python train.py --norm_place="pre" --positions="rope" --rope_base=59200.0 --tie_embeddings=false --init_std_qkv=0.0449 --init_std_o=0.0449 --init_std_up=0.0449 --optimizer="adamw" --doc_mask=false --train_tokens=147300000
Each number is 128 + 24 x the weight over its row's rms, rounded and kept within 0 to 255. Layers, rows and columns count from 0. Numbers have three digits each. The size before them is the row's rms in percent of the matrix's.

# up: layer 3 MLP up, 448x160, rms 0.0946, rows 261-315, columns 80-159
# down: layer 3 MLP down (transposed), 448x160, rms 0.0863, rows 261-314, columns 80-159
# gate: layer 3 MLP gate, 448x160, rms 0.0995, rows 262-315, columns 80-159
up261 102:121102134129121164078154102140118093101106142124084079132114122147148105114118096100147120158137169097093103115101135105115139136133141089153117091168128126147103148154178149143139116109127117116139146106117128084121114153123093151161123115
down261 097:100086140123172140108131154160126113126176128134079129133088111102113140126143108148098145157114155137102133147174143132122114144127111133129127105156138169139154099131146135142110132119160134109088140122090134114119106096093114114083123116
gate262 096:145124137125121108081142128081115085108092096071149125168133143116158193161132130090106120121138160141127128133101135111123116164139107118124135167139166129191158130113159129118136111124122148125125137183162136140121130136147128127107126138
up262 096:152129155085127163139157140087167083142102135085141112167107144133111106109121126106114169101155106106123116143119109099118123145172152124157117108157087095133137104195106115149106122119142148170123108115142136137165071138096122086084121139
down262 094:120152116124137157150176114119136104112094120175101147089153138150122126140122080134153159141075087130149082114133151142132114141114133119110116116097112123144127162134122133144121097133155158111114178122107098104079169147108155105106089120
gate263 088:192128170108100110133132192127130129122104131118160094166143125158117100121148130091146116155159096144187110114122135153116132131172140102116161155124088102151137138172133121126124119160135132119078089076139136111161089158130133138160138105
up263 092:166125157124136119111149170121141130096091085112129146139182131172159134151137101076123132128151129109117113119132112090122151118166168126073111132139109102159127096111153103141129089122125108120127103140144152114120121156148152090148104129
down263 088:148130097128111149143105190157125107110114106122174143126135112130141120125133140123142119146082102127163093162221147112123132175124113081111153145147118126141123146130141106126106139098139145097117117076123144129167101141123121125136129136
gate264 100:130184182143121135139113115135104150111161151125124128134109160140149120108127176103116168132134124145132144131115083110089161085109119150141146137146129092123127173131132156113099145089116108147115107134140105140058095139132102115155129109
up264 103:128091151160116061133146122107155114140139140099130146165142109167111100143094146118114114132163127120167155145142168156138155104151162154108121127107124124114128118095101138134131112114184135129090103108158124178119155113128171154173138129
down264 105:111136102085155131136152100105147144111080156159176183135145144133069130146125155165118155138152124109133152133090143152105137108088164126143131171111120103116118107116111153119117074118118123134122120104150142084134121119174106157164130165
gate265 101:111077155110123159121120105096127136117152144124151185135121136150105158142121099137133160127114099096164138171183143167096122110099138105124137147115153132151154070145117165178077141132088111085135106124150080109135099117152097140106149117
up265 109:080087110127145193133105096086132139110121131141122127106109127159120131138126095130098133115084130127151147175161099139078132121162119094139117085114133121163156159175156142155095158104139140122152111113152093122123114114101113096130178089
down265 104:102151100155125116139126085122149155082133180108113163103113172106134120082138143134093106125103147125141151151101138108158165143149120133159115123122134091120146121148126088143168120084121090087136113113169130143124098136107140160154121122
gate266 097:176093072130158095151137106137101124151147130121096150137144167119112159126091148144159113153124081128137128123135115145121153109121105112099090120120118094103142100125105131126142064109136102140117123160116139147123138121126142142182173115
up266 101:119158140101118167101066152141140127126133175128126094112116062130148103116118102093083133120167162146127121119141139117095124132098141113145137136098155167147124119132154113144090157151148141166145140111125127130088126125153069156114142121
down266 097:172108128132166138140156106126136106131103083105088160166131218124109135144125118144145126096125093076151110113134118147126126088157118129103094115126095094113136143150115145154162076129148066136103117148160102114135161129120082133110126137
gate267 109:105091154141132124126164144148124142146149142146141142151143142120121123125125137115127136175163125087138117096098133130160113071104095147100094154146104122114128111085115104145171094119138132141133102114105133144088141165154103125102078123
up267 101:155113115154117097149133153104115118111110167101105158100136103130156102187097129084103129156136093125127129143165099129121164141090125114118105084131134188139114130117131119086116142125182157118094118150113153132128153160114126130144160131
down267 104:106101113119136159128112074133128103135142112079090113127150150150179144141090125114139130123138152114107134124132149138117117072131140171105093128087131140118148092117168143128098111167151130136120147167155149111165148141144140110143125124
gate268 095:146180116131102150142081145125127135126131123143124121167108174167122154114110149166116146119131136128143141111169145119110175125142089102152114132139118127198161123150126122107135107122124116131127128103116138125132157139145134131127152103
up268 096:140115154123157106120139092099119092128124094120086163118130092119124110136110116065173110136140093147114121160100131142110096153170166125089157090136139132116131093123132110146100138118121131133143125160136124105113104124122108126111117099
down268 089:144148135144123130106110165138110134112144111098141143117143205156139118104138149188091150091136115114157124101159119131067145111185140124131122151136137121163126112162113117165145150124154087130169104113127147118136158121124081120142150165
gate269 095:139111123136141136137158145150067112182122183139095090136132145143083099133111142067145143186154140094166171140132123135154111140076123152134115162109118142125138132123110132141126158161102084118112149152102117142122138147163136163130165126
up269 095:166132080123155089157095109146163134111143095158189132134137077140133120160153116185077124118147080105144089122120116165142109129155096130154129096102116109123127150160129145099131134136134154100137119107131141127143109103095152171139098105
down269 099:134125096146102065121121087125084068103149134151139093131148128109124110111132118154086119093104122122124132096104095134121161118144131147128108134130092070105133118124154137123145154085126159127082113158159140089120072146134149107139118151
gate270 107:138091133137144112104138202126127179120172133131130121122098136123134125150121182112104120153123132139114156112153145122116109145149126188112150151091105178140138117108100140115120075114108106141128130155178168090143148116127136065144123123
up270 107:151121133137121176142106128117141103177095113075141099138134128147145109121074090092094135092123111116137129153145127100123149119138204121114140129145163148128103138182143127165167106149109096105143158115141094122135119125091104132129104140
down270 109:134177105159121151164077138122141146124122140128082159175111139166115156134172117125123086143148091109155099130139113129086145123159101073073102125156130111114172115092148098145116142139139112117150140140100124139128155093145165106114092100
gate271 098:145130155127088135107129178136106157162171132117120172109131122124141125133146158128088129101129103092140162163148136169135136110143158110135168118104130145170136135139150129130103133117083143139151142195161132104108102139142105074154184143
up271 095:129117149142098120123147192132089137179142106128109175080140138060128153125141150092110106104136113130135139142163096121110157162145143119133148135129103139152154132139111152137099138163107149121156142172152139124122116128117131130150143136
down271 101:115110112172151127139154138138114098113124172117180135083108109092120099157146164104161137151125082163104106137139090118169158159150099117131091105096120111147144120111108143126167155152152152093112138115123105141074142131082144132095146159
gate272 104:114137114100128123098090111088074159100157096133144143101118150119147160118110106137115155070164112111133155127165097151131162107120202141164143113150101119110134129155090135144121115137090106078122126142143127127161145146122122117129124151
up272 104:123109118126129142112115118155097072174145124130133138119094114123141121156128121125134117110100125141160134078144083106108175124108120146156109121117179146151131117135086161163153109146120136130116116136151101131127075125110126132144181057
down272 102:126129147135115155101107138148157134139130123144137113068098102122146117130109103124122113130157159134099105091096117143133144141147130108109138129116118110119119130110115127110097123152100124091125116112143087078156081079118126131111140163
gate273 095:141109113141131143090111166128137103141138130166103123128112144102153126098113101139132147152136141104187116099105113123109129145098129137127114178116144138162133130101148112110123132139119104080133136114143119148099149146167150161173131087
up273 099:124095161123111095135094163155125185127137189137098125121092116146121092128117110124125170169144103112151122148141100113079153098116104137137140115105135146127135100162126147146140081139151128148115079150147073157129144141133135169111146109
down273 101:084128135088165098115082174121146141130125141123142156113143108098145122147113132109133115123112133112128153133172127156118139145100148137101143168148132134119128133125116127132076116123144142132088138134106146117147132147101097133117092119
gate274 097:142127126144106117163079163091207196096134123129163143113125150123070115118119147091115144113117129132136083152124162129148112146161115143089157141147144132180140143161110140150121154134112127145101093125156145155112119146079142127121069116
up274 101:124152165145117095093134134103104102165156104121097143148157132156158136135113113163110101115126132098170118121101157076097160142118113141191121123148091156156150134120098114093157176109163134140122104134162092102106066166149135153148100156
down274 101:138147166126145134146158147126170140146151139108125097140154140135152118117123165087159128136150139103148144131147160102077117152157118131123115162103123139096126088106154130100125088149084165113208100126127119165149164084140140132133112136
gate275 105:104102127114077125135113103160141124143136145117088151118183154137124135159111094135098135148120085108118129156121162147104104092160153117135139117142149148137149084157102160160124090143139144115154083140134124118134100162099121087116117123
up275 104:127118122139147140135187163084156107136162109136137108130073125139168116127167132113148123110142106119119105127112129140156108140121111177148119125084126165089127179108172134138137171114110138139117139115142120141139124092172139153169098104
down275 098:111151147093133119127156168116114159151130117136103146160149136122137114073151160119130087113135161124108137110123120152139160099120146100113076127124081082120145106111130099128126153144129147131152151132141148141139129088127098137107115138
gate276 100:137082159134139089161105132143107152126166165073149187137133107159147132120180145149092100136135129118145114121119131126143131093145160155121159107142147086116122100167147092101151124150150076120146101141129125149146094117119137097125154120
up276 102:105104140171130105172174135130154130095126116111177140136150134113149146124170134135126119118112128137121071116118157131108169129132147128078132094135145129092142122149172119137120141118120131100145114125141110133129120112156122058093124085
down276 096:078097153152170126125068115137147138092089130120157123137133135111145101176122094121098166112139169148140153125141166137130151135156109114126126099152115113130109145138111114177124112157143200127137123122141139151128119117104151108095171103
gate277 098:149092152161138114159103127116165058121134102138090114169139124159148125145116125154156126155138134126141134179144110123154163099137133094156159164157161110182095137114129141085111145110163147141118124107121126138110131114107163158116138111
up277 101:157109116105123132104153165147084152167106132160135188137090112080099133136141114101148107144151149133092098107122126101135103184133119117095096132119117104135139133102097113152132089139109162131168157160178101140106115163177121122136091084
down277 100:130127109131125114123117139142121141169182140134180148114114147114139137113164102122143120095121107168114156114130151110082151076143113158127128134145152147124129105111099165082138145153136120111135134157120143183108099133146102126111137104
gate278 093:170111132163133176105121136129148132089150149150148145125147106128127126122173099126144166151115168111126150153110153156102118144141106121130142086103106045133166120090153101121096106113137141118132130127161156147133092114144070129099114126
up278 094:134156134098188094112140127123139114090143135112109127128140118111157129116128140097111125082149093147102116149115103105092180086138140139160111125168181210142112086151111112128157106126108118134143129140116182081140183134107153137120112114
down278 095:105104137130109161115161152078142177119143157110114133099106144149165114115105137145149138132113159157101114184126179152093107124141122102112129105122131087135100108120122119142135126142135169117151127090107146177092132153168108122088113165
gate279 099:088134139154138132126137185128105082113130099132112107152140143125113133087153132104074149116115138098157102081097108165130160125150169136143106133128188165125117170113140109136095110110065100149132117194179137140128108119137131137093104114
up279 100:112129132092101123093124081143100172148106172126124135131102115137101133140089115116161133118134130136074118149146150170093094148089152138142150090113093079128110124175176109122147092116158141128144104103108127087147127099114168110118158179
down279 095:116152122145148138123124117187091117129131148143140123151145085178073087173107115123117094131139153124091156140128112120112106111148129074120111126124138114115111142153095103168151142116079124126127155118114170122140162118139125077135145173
gate280 103:155141153121128154105139170131071129127089088156106129137170126130162156112109134105158175151138142098118124115137084103145114129107128155120143072158170155085117110091106126119114153117148102112077108147151156160110133135136133197150105114
up280 111:094109140139160156137136127104132141149167134143105175124133149120083118165157145147121115165101106088164124147126142158113129106134147138105115151113131097157124117174145160100153126125107126121144141109091117140136061133155137101114113134
down280 110:158109164124154152123112154107117134127096088109099117114122198160148141105104155104152116119155140099126135142106128115101132100107120165094137089146128119111132140096122133149103110126119132128093143130160124141109155165146115164126164146
gate281 102:119124127134147090087149135142067111124137130133100144153117144158128148158083160155102134172120098109153158068097148120143129133114112146109154189128098175122164126114120151091150119099126109141096107148115111124091117127164174132122122151
up281 103:120136138132176165104108133136124147058132125067103126136075127146102125102079112133145167124123141135132131145128110117102133117145062133156148097163112161135172129140153139122143122143140074154078126109158139140151086108147145147153142099
down281 105:096102131140110150179146134149128149126081095119121114149106120117090087131136155096148141139133118125152171080094105141125106113148146119113108134101109143093118147135134126137110160185121134130099148124121121139122134102146130118139097153
gate282 102:127129151151125121086111125099105127124131076107131108152140151126108128104135119127112130102145175146110138146111116104122132133121131146092092129155179119144087129125113131134131120091159149129201119120151110150091144165103177131100145135
up282 106:099123117081113125176146138131106084125146141109149161104134145129171148171071113112110120163148109110116110124154142158104132096106098107149175152130177126115138130131103160131122136121128109118105115105150097134148099092151112116165097151
down282 100:105111137108116162101130113109144160128131097116143115110132128125163132156123116120163100090133114077123128134066079168104110164139142118116126150142150139106171102153148112118154104118142131131172122117112124124116145141117175123137141107
gate283 102:132132116127121120137130138147108128120107099126104129134147170094130097192186205173140154099125073129136117146105142130139113114130124106131091142158107118124144102100158125138130104100127170123117133143180129123110148104111168103179133153
up283 100:114115171131125179063122116147162136112158118118124118114094073111112108118145136118115100137112182145135166139109166121117160174069133127172147113121140142137104151141117120150114166163137127120142137107109095124122135088151098154110109110
down283 094:107085114142147119136139105106152148120132079057139158163126194133153129130122122147148151102111109134138125093133155107141136119146100129080094117159123125154128091150093176142153092100116094150102105143145124134119130179092133125111165128
gate284 107:119126167125097169149104115109108144130169139090108106134128137098164125121125131096106175113153119114144144092093133101146157090087130142144138159120146161103157146159144146107102137118115098111093100146146112152120093124154131112093118113
up284 103:144129110145180100111174117163140117160107149132136145143118133136091131127171142146150134135081155116114116131124114153121091139125098138085159089174130084163084109110110110143141118124122113123152140110135155133122192115119130169182118151
down284 100:141114089154127128112178117128125117131122140130140130152093191103121134155132163152124132142095133114104163144147125164148122105149084126082134141170096082163138123128114150139110103066112113140128140120161137150154154154131109143187133142
gate285 104:089145132160134107093118132133109125130137119123173120154153162109128146088132098120116160140139106116119151124116145140110122085116161157121133116170130131130116085149122111132139109104093097145117138157143108096126145153127139153144149178
up285 099:090137129147094104125114139173102160142136104136132156161131148134097124130108117158147146130079144159150102158096107155137118115136119143124124115097125102149094095143154131112117146139131143145065127178141105150114110134121142177138154132
down285 102:140131067115138136141114175152146136116086108194183129163148130128103120159083136098148111139112139140170137153118125102100108148113161141149114118127112096123153136100124133139107154124102134128138104092166149139094098129112103143134134113
gate286 103:158128166138132114148164093131094145151123112122132152167156138101118155127108115131106152171170105137121125111091128164108126095094144168132163142120091110123146137098119158121107130116155105149121108107130146150155162141161139146154138143
up286 095:137088131159122131127128129133113165131119139152155143135153109113150131168154077107105154144080127158099167116126165113077085153120093177139112088093115117140164129123136129105130123122142120129115117122072154140166127131136105143114145150
down286 102:127114160148115142140143135090179147125186098091145172147128169159150137141120116157167132102126112153139168136151126135120085117174070106158117121135106168108122143112127166149139125157125146161107113158085162122162159109095123127105131122
gate287 104:129114167177174143136158092135150116098109093117115117166140129156165144110151112131131162135150128075165091189106141128101147140163108158132099103139109136102148082117134119148150130153157100155125119162133117171121142141164118087106089094
up287 106:145139140120131115111138138099120124128128115144147144120127114120114140078130107135141145078153074122117134165135114102087108119096096142154108130141132138129127093127125130169083099117122070120083121146155094137116156144177139159094143124
down287 105:092096118079100113089140156108145111110126134196160114094094137107074133103144102127109188118171131111169150161119141104138147152112139126137141143114123090090134124144108141139119109115138066124132143109166135128121108134122122117139145149
gate288 102:110100145116115142115139139066113090141092129115147133162142128113113160111144065132155153140134158161071141119145160136146122125156147108101150100123141155107095119128128131152127148123077074150146095168104138089126142131101126148090136171
up288 105:125101161123091122139122141112123107160111162105176136140151096174128153132149099104125124101154171145094131096113134116098118128100124146085132126114151136110126124089165118135124168110137113152133116116134127080147168085165131130074127153
down288 103:107126141154153133122105150097185106135129110152158152123177074177148106136149112148116086121161126099101114132129147135107108164145129133142142130096159133132097127147129142164097137166113166167134135177102146117160127121127086155110113122
gate289 100:101094138125122106134108118124089122122146137110123124145085140140132122135156155112156141126117119112154181151127141136127127157139104179105137124121161097195144110128111074140140151133142134126135134117155124133113094155113151083099107172
up289 105:132070148160157112137109128115129130110092122112127141162099128158142139141135111116119162105141094142158187135164150136123128151113119172136144110109121112154188131125089115113155159135121105135123107163155106146128124125088144128109135135
down289 103:154105145135180069141143151107110161119094123153173133102141123113132143120112109105124159077111128160111146109183133097114153151121114167125164129106123101148105136137087147147135136173138156110157125147126106119185166138134109131114113127
gate290 097:101111155099133099187118145121110141185083114115108132101134126142118134091127116147097181122136106126141141151138097115104137128095155122126118092113145101130100141127112115075130147127130136111116071098105089120166098158150081154102141110
up290 104:093142145109144120152086095124134111155097100153123182143100157152158166155139155117137086126141142136092151119145151170114137139131136113116135167125150143116143117122145111153107140161122112117122148141160124123135176083110152116170103155
down290 100:108104129119090142135136103180092130138125111112124143129086171118120147113126127094146108095113121130130113167129131151115136122116136119126143158126153120120113142074125112187106161122119144117144116121152147149102164132124140103144127156
gate291 103:112127144150123120162103179129080117142124108112074127161110134126171077155113168123132128199131107078135127118129147128127150116149150133161134173133119123146155084103125136154123123134151125166104121157116095184163097128131131134128142136
up291 106:179128121149110155096109120171137159065127080127146140147166129139112163112155108105115154150153149152079110111149138136133148133132180166097149104096142159082112159131178148129122117104104098132120166101109130147144180139119155158115100144
down291 105:179170176122150153119116154132134146148149089124145141118126101131162136105102141155130165158146110135133165117150125134098147164143148103146168091134137135101116138106174101114116116134162113111103116092136106111087128147160115141097144145
gate292 106:101135164135158112147162086139096151161163159132127135171140160136107101181162160114139148126144134086100148117128136138107118125108199098127143107174119153154139102188141110140143133114161092159128126146131120104181106182157113101164113100
up292 094:125121144141123095155128086132121131133165149124124115146136131091125126150151132076133167110135088117114160093113134137116140162076189093106123106165116144122142152189120139148151126171151124112111116157137085095166120162116166140146136099
down292 104:134139127082112138153171160149124139141096147123115125140147158039106200111148112110149168110156128116123159161107141140109121177131144091138099146110075130094121154133091151132159093131134159143090122124142100098145133124117147149147121143
gate293 096:101118165157168160124135104118134162125148105117132130187165103162179148108157163112133138156115112102151154127129150119103144176134100128093147149171163116147174084071123160114172144138100080126119126151143169114109160102122158122104110143
up293 102:157137135139141126117119158183126119164131087168111113135127137114139142066166127082125079161131154153094117098126142142084112108123118103118152140125144148122126075156164101105170133127087125159160135149107118137095156116139075162097152162
down293 105:146168108138161134135123147128127146110131099168085127130070122113124182100133132144175143136101141130134137100083089153077118122098120166104163179134123172163121110125118153126135123120146110157148141124087076112121146134153135145073151112
gate294 101:094153133146118111130124141120110142133145156122125140133100158070137148125112169143137094130134132114146091095107136117147146138156132102145134178153153180159121131111115162132118095118175100087135115111105156105154138121092139125156123144
up294 098:138115098144097120117121108147124155150136148187112108142141131157133101131133129114159094139140119136113152094156117136157099149049132196119118117102141121158113110130178115133139155146115143118091131121122157109125131130117157205125137124
down294 102:123130206139161095092137170116118115147122142138139074136108181117138149134096181101141161124124121132133133144137140092182126121123133147125140130157115158136116131121104117126142129093147125101149124122109130138077094135119149115205137150
gate295 089:126114105106148142096128169133115132138172075102085096148111116137108130149103133117148108149097158090133158108158088089131137143154118150137107119156132115139140125144117110105149104110123149130104115126126140105090087149129132115109056098
up295 095:171146143125099103066086141183125124113146092123124105085158127150105131138102138108141118146111116121168128158088122143137121106096147122112114133082140119110115136113163111107139099132167135153172108106143144138121143122164123136159122155
down295 098:123124113167182130129114106141125137110109167157132162146088112111141118133096140149134142088105105142122142078113099145130170083098113127147146112118131108176119162107142093142159165122144150114126142112166123159185160132100157111098143121
gate296 107:088150120142124100148141076082097163128120150129143179116128139135150179112141123145132140147174119110131101212103101153076103113136136143118085118127102108128115149126093141085088131099133091079105085122129109146134109120147116148110121122
up296 115:144090150093146130123094118128110183138133106090160161133185141107137161134092105127097128106094105124160139122129147154161153130152148151139176164129103092161117115121122154178128099156117067129134121115091170128102122162095135171139159124
down296 113:092108136133115099150082107083141129135152157087145174149128190121120108072149107137112121141145137156137116153136165166098161134166110174130128164143161123133130139136101177156144119118124141124106134170107176146120141112087132172158173113
gate297 093:087110120162137139113122155098110126159139120138105126141149149141139148111174119127096150078114149121126140097150080157144176083125122169138109147165141146160158105146159088121109129135133150139114108118118133148078112074103150134135138112
up297 095:116112149102130110122116148187092146100138115135142129133162116137085111129135140138158164104132163131105128123136118155120131113101171107134148132151090160112154136139117126181106071101103085088101133167134127168119101070151136099154120108
down297 098:135129055089117167115120138134126157111151097128141156139123088116108125103122141143160146134128159142111158135136120152124152112109139146128158131164087163145141151143104119146117129098126104098104129119138170131109093064144125125162123054
gate298 102:127160138111114094160117126107143117171127158140142109106104129124123135110127115144118161109172152150081149145065137164126108092121148080144108139090138117112149138123167129151153112062093117110139129121151142180150127101128142149161155139
up298 101:144094137105147123133137155134109197109164152171147159164120124152131121109108105104078127097100090157126115152166120158065124144130130145145197134128142137126140095127093154108101182178140110128137119135156142089137110160120073124109113120
down298 101:126113143132136169113097114123164114121130159104082131121108108163132126156127107112131139144123170140117122119120142147127177110109165149150151129124142148153143083140097159110136113094142111154087198110120135156100107153129138113118107091
gate299 105:120123192134101078138125121115067111141131130140131114125109147141130147129091138126105152123126140118115117161111115109114185131135092145111146149162126100103079128118123117102109110102154134110172112091124109121105139095140103084125111119
up299 107:156107134137141124119119105112124144178126084103126162129157122137082124087154095162129138119130101086099098117130108086126130123111095150136135123119120086104079119152104129143153156147080107133108127133084133136104130125129129170187139135
down299 111:141151143163171132102118115121175112161111118173143139099115103142153127134159105166161165113128119116163149141073160133137089179116105118121168123160130104100142089124125117141122107094131163107102128089121148130117101114114119193128091160
gate300 098:135131118110148159114138104132106086139089126141132094114111119113154116150185105122175140137124129130123168165098098118108136119106143163082110074129187147088107127134126087138107123121087113122122126140095129124111115120125088085123161144
up300 098:145145113121145143129142176124108151131122127112141179112145124156115093126098124120114118135137101167110095102154170159096159141103116091166139142131103112155156136122141179130145125136164127136105136156159137096169139150105154168143084115
down300 102:141178122182062127102132111122129164105133161131131113135125169131134160107103092164105145166115132139113132114126185133142142107116122146141132166127124108140079115134140145132168097135145131148143119154106147162150115125140153162137100083
gate301 094:163086118131076137098124161137118146176124185122123144125134150158080147080129118136090136110100104095124137137147141145146157127142103098128144137138091091091103121155095161106093145136114128091148101125183106138159119155143126142158153154
up301 097:144153162146169129142074113090138167139124055186135116089113116116163109148148091148137187141128085118147151121120118132171140120149142104111071111112143117117156122152174092122114110139123141154125143168134141121090133100130114104167123102
down301 095:110174122106095114098142078104134139133103132118102124123101126174142131147113103121161115110100095118157126109090167143184161160074109112080176146118149079149107132120136127129134174121170151168139146095135135124144118088158159138130134117
gate302 105:131124137125140127162091151169110154160156144128104130163140103120185110110175151098107090127166132128060102133164099143135137110142149128134127141138174075104145084129151125142163142133123140162119084174141140118166106123140134073143138110
up302 104:118174113078109134145134146162114129122138124168124134116106093095085120100097111130138120131151125125123148151151105096143077105113151096116164151169152152157095126140095094115116136147149105118137110098122117123133103139112095142139160138
down302 103:133183092088144123122128131139137102127149119150127193169139147131096135109149171077129085159161099113148096121124096123141159126122120153072135183124130129089126157148103107137156136119079115133137184121144114107136129143157096126097172130
gate303 101:104121129133152125164139130131099171130144118145124116158115125154148166107134129191119140128123121139152165131104143123124124099139110125143164118098099140141156140115073145145131134122127087122126081183145147199106114159091114139141147110
up303 102:099107146164126146137107102131116089109130156159148129154120131153132119153120123127130172117134122122105111128160126104130110120084179126155178151135153131108087069152080086135140159116104126177147149090134119088179131151147098112112122134
down303 099:106140150139149131110142131108112136104124104151120164167110138081144126147144128171118134141140146109078159130138148083144091130144103100126134132113096137103117118109099129091125116083134144093163081111151146132155173136127109109155114118
gate304 092:151147157168160109109139153120122146115116157100101123170122133128130099159130125116134107154158118121118110091154112082114113123151135131089116126115098131154131135114114122085117138114118077149093107155115155094107124175148121115118119169
up304 090:110102108110153141124114102136124126164123108132136159126170156105142142118150144156162148137124125111098122125085155137124132141105090131132155104129111124108133130147140129174146118127126146126195120140122088156115136101104105107118125102
down304 095:145125168150159137122108158073128136134091127123112121120146165096128114098150132130133106117143100136092122096088111118151128105120127126134135129098126122139128115158116138125151152117157102183132123154130125138078142155137125093106168144
gate305 090:126134150125088159144143118111121102112130164150123159185109122137090137157099154112112135142122086118169126113148139137156077093108114083115132208079135145115164125148136080125131147138158115091107102107142123141140097096122149122117138100
up305 089:095163136109167178140135121107162098115083121148131112133091129129170097129138165130126107153124084099132151109121138104138122112104141145132140166153156102132153117106152133119188143140127122144141111131153125128102141115104098148174148062
down305 087:099103122145181180124145116115082129093120140150137164146115095117118146143120153156134118140138155153143127123143086128177107119156119153138095134108111120131101127152129117112134145104117145084142102180125134145136119103103159149131143114
gate306 101:132112122109111105151139108164157134152116154103142104157150134134132121080124158077080106147161097106170131095131115077125136110162109115123123136158173120143136126189124066115138088136117120143169091090129109129150142141147085129118108120
up306 092:118085122126145149135132139163154117116088145133155087121122130112162160076127117103100106134128085113133133117127089059118155155114105114128089129119106116177153111196101069100135077157127146091150108090130153142082142156134094113120131119
down306 098:099102090155134168157109124081144143131100140172103147131146132113142142119109125099077120128153104134109105142146078093132141129153143130147074147099157130156123149117094119098150118134121111103137148118087149166150158149140132157099061147
gate307 105:094139163150187137097083145171128116131102079117134101163127116121163137144163182118148113100103153100079177120106166134095174140099151132131134105160131163182153143130152133142162119091109117142126150139116126114097191163109131076168100116
up307 104:127127122124129100138166112108142144132081114150150121122110117137156114100152169170138141117145151144123129180148083163141112136113147147098120119109139098101161146090118136126162139137102127112122147130127138147153168143142102168120144124
down307 106:112172080116127158122094092139118159154154153106129129143139154084109120084114120165182123102106126160135112104128116129118096094111148107082126166122186125112109127156122106081136131134085119138105113096106110095079102120114155135122142165
gate308 103:126144141107158140138155117131119134142146151112145160166111126162125117117122127177104147113162087133104163148171184096111090117095152068155143107100101106129121117123105061108102132135128095102138133107148097140142138159127133137125100135
up308 099:123119148104125148135146147133140135103109106133099100149116145133182110112111088111148126114120189182110125155129163145130104099115131169118119091119146132142092161161091140166137126127117138141091152127153148121101117096132125059118079149
down308 101:137130112133126128133132146124100148074112156144159141121155148084094100105141141138137162126139138133159135101108103123139162142097178118078111134151127118170130128093145108170124143120130098092124091082117125093121141098136073111139113131
gate309 103:145117090126112160087154169087148126107155151133109108132151134122104108126134136103142153160130097101156118114136134116113092153115132128115139118171091081122138138128071144133078125136112139135079141120108138138110122078153142100083102112
up309 100:105116122145115142129159096165110150145114100137141128134136120121160100129129114111094097137112172095115106139156103136135134089088128112104093165107132160108105098099129095139154123119099174123149137118116104161105106136098159173147135129
down309 101:139115122111080093165132112122143117103091148103116162112074145137126131051102134143109129140176151118094118098168138131140118152118150105177115165112155113114075171103154136163152118098135105134103181146091135150114131151112142106090124115
gate310 100:174111139121148137122144104154072169135132190143133141155166141122111111116152149130116091132140129091108158188127125123100150144114116134146136170134098121109149122125178104124090109108134123122123110149144102152100109107111119125112148168
up310 098:164147106160164132113135160085129146130108182155112140125128090151128142084155109155108114140131147102133115136131146079128151098139126102112167178138100141120112128110195080144095126130151123103130126116141123104094112096110163078110122132
down310 104:147129146188168186139139122130165121134083099123124137109113102156128121107151109142117114144154120119142111120168174114114127126146156123155136142123094134135165131111152070149106153126146136145119117140175146132128134105110125125157142129
gate311 095:153127120126116143118124156129143160100152118118132115118115123213099116126079126149099135170122140098136135141101166142161136096150090117138168131137103117144181140115107180158102104154121130154122136115156128109148132094104140130118141138
up311 092:119155137120133111143127140120139089110106138150110150122134140116091168145150115156143134105132109182144093163106110072130108138154166117076133178111088131098100109084084077077145116099128118106114177133148147128111136159125158134144128125
down311 091:111099157134131097138089120117104136167148146112127127098166125117128110073146164095159157154142126108115110084142097159149158107114161124125116163142106147139101122109053103133173120127106119133161099140103134143143130137157112170133101167
gate312 105:144128123131137112126119137111123106169177168155088125148109133173099118135155157132165070157136154116126102120130107095159125120124126140120126136148153102126122107113129108078150129102105123137063119139150116082074140134144157156146093163
up312 104:149100139117121155133129114120110082129134146105139112147173117141122107152147113081140125179159151131119128098112163173169153111130097096132084086127181112145141157133132151145132148131078125139105107107106088117149135100147130121145139122
down312 108:145123140140118124133130119172134042110114144181141109145136159099141146155181160132149146144119142139136084153141112131142169125111101096138146140133136130165150134159131135094124116153079129133120151147144098134083130125119116139127151132
gate313 102:181115116133121147110128120169091085134181144104146112132105106162095144149116164081118155112117139145121133119149173151138160105106139115138137151122125110133141115114106151112106164114096141106157120105135099134135160098137123170140102138
up313 098:158111119163152118119114108124126113142128119151118126056113131147083182128132091113107119098145146149126113111137191120168160112131137125164118065123130102164112074159134105139087156140120095095135130134107105110140136123092146154149130111
down313 099:111129076146149137169103132136155085134132126155131117110154073111077145134161151128128145133137153164115137110173156106130148144124123169141111089151093113117137110107119121124102149140135140148130157159137125117116144135101075121115100104
gate314 094:106128152144129140094126134131120124149117118093167107090204072079132091133167137155138130121055134117070099119123145091142112143177135085099188139145120117141148137152130152160102112140160132116123117140100100083120116137113130125125117135
up314 105:096148129128151118133171111165137150140111153111101162143114116142095171137126202158115100125129148120116090124114123116137123165137110099099110143129095113142103148129134100102137099143124142131148187114115114108082167116136146096098147166
down314 108:097121122112126071134148167149162088156134127119116163123149119131138129134101083087126112136099129066130117170112139096074127124120157161121128090156142175103118113105137145147139090097117109133118131132114130170116096137159117092204114102
gate315 097:128107121109095123143154111156136173117076118121156129145129114145106148107160133146097130103153108136164124128154118141155122118135100137149158113094120117136139114144075088104100127161113120093158158108130075149141153152120133133123124112
up315 102:161152161180156121118126111122119109159150118116155147133092096102143141132068105127103163151118139142087127152134172133143114112126126125148099155144134165102128092117135153132151088095154119129141066088156130137098119118115093113130099162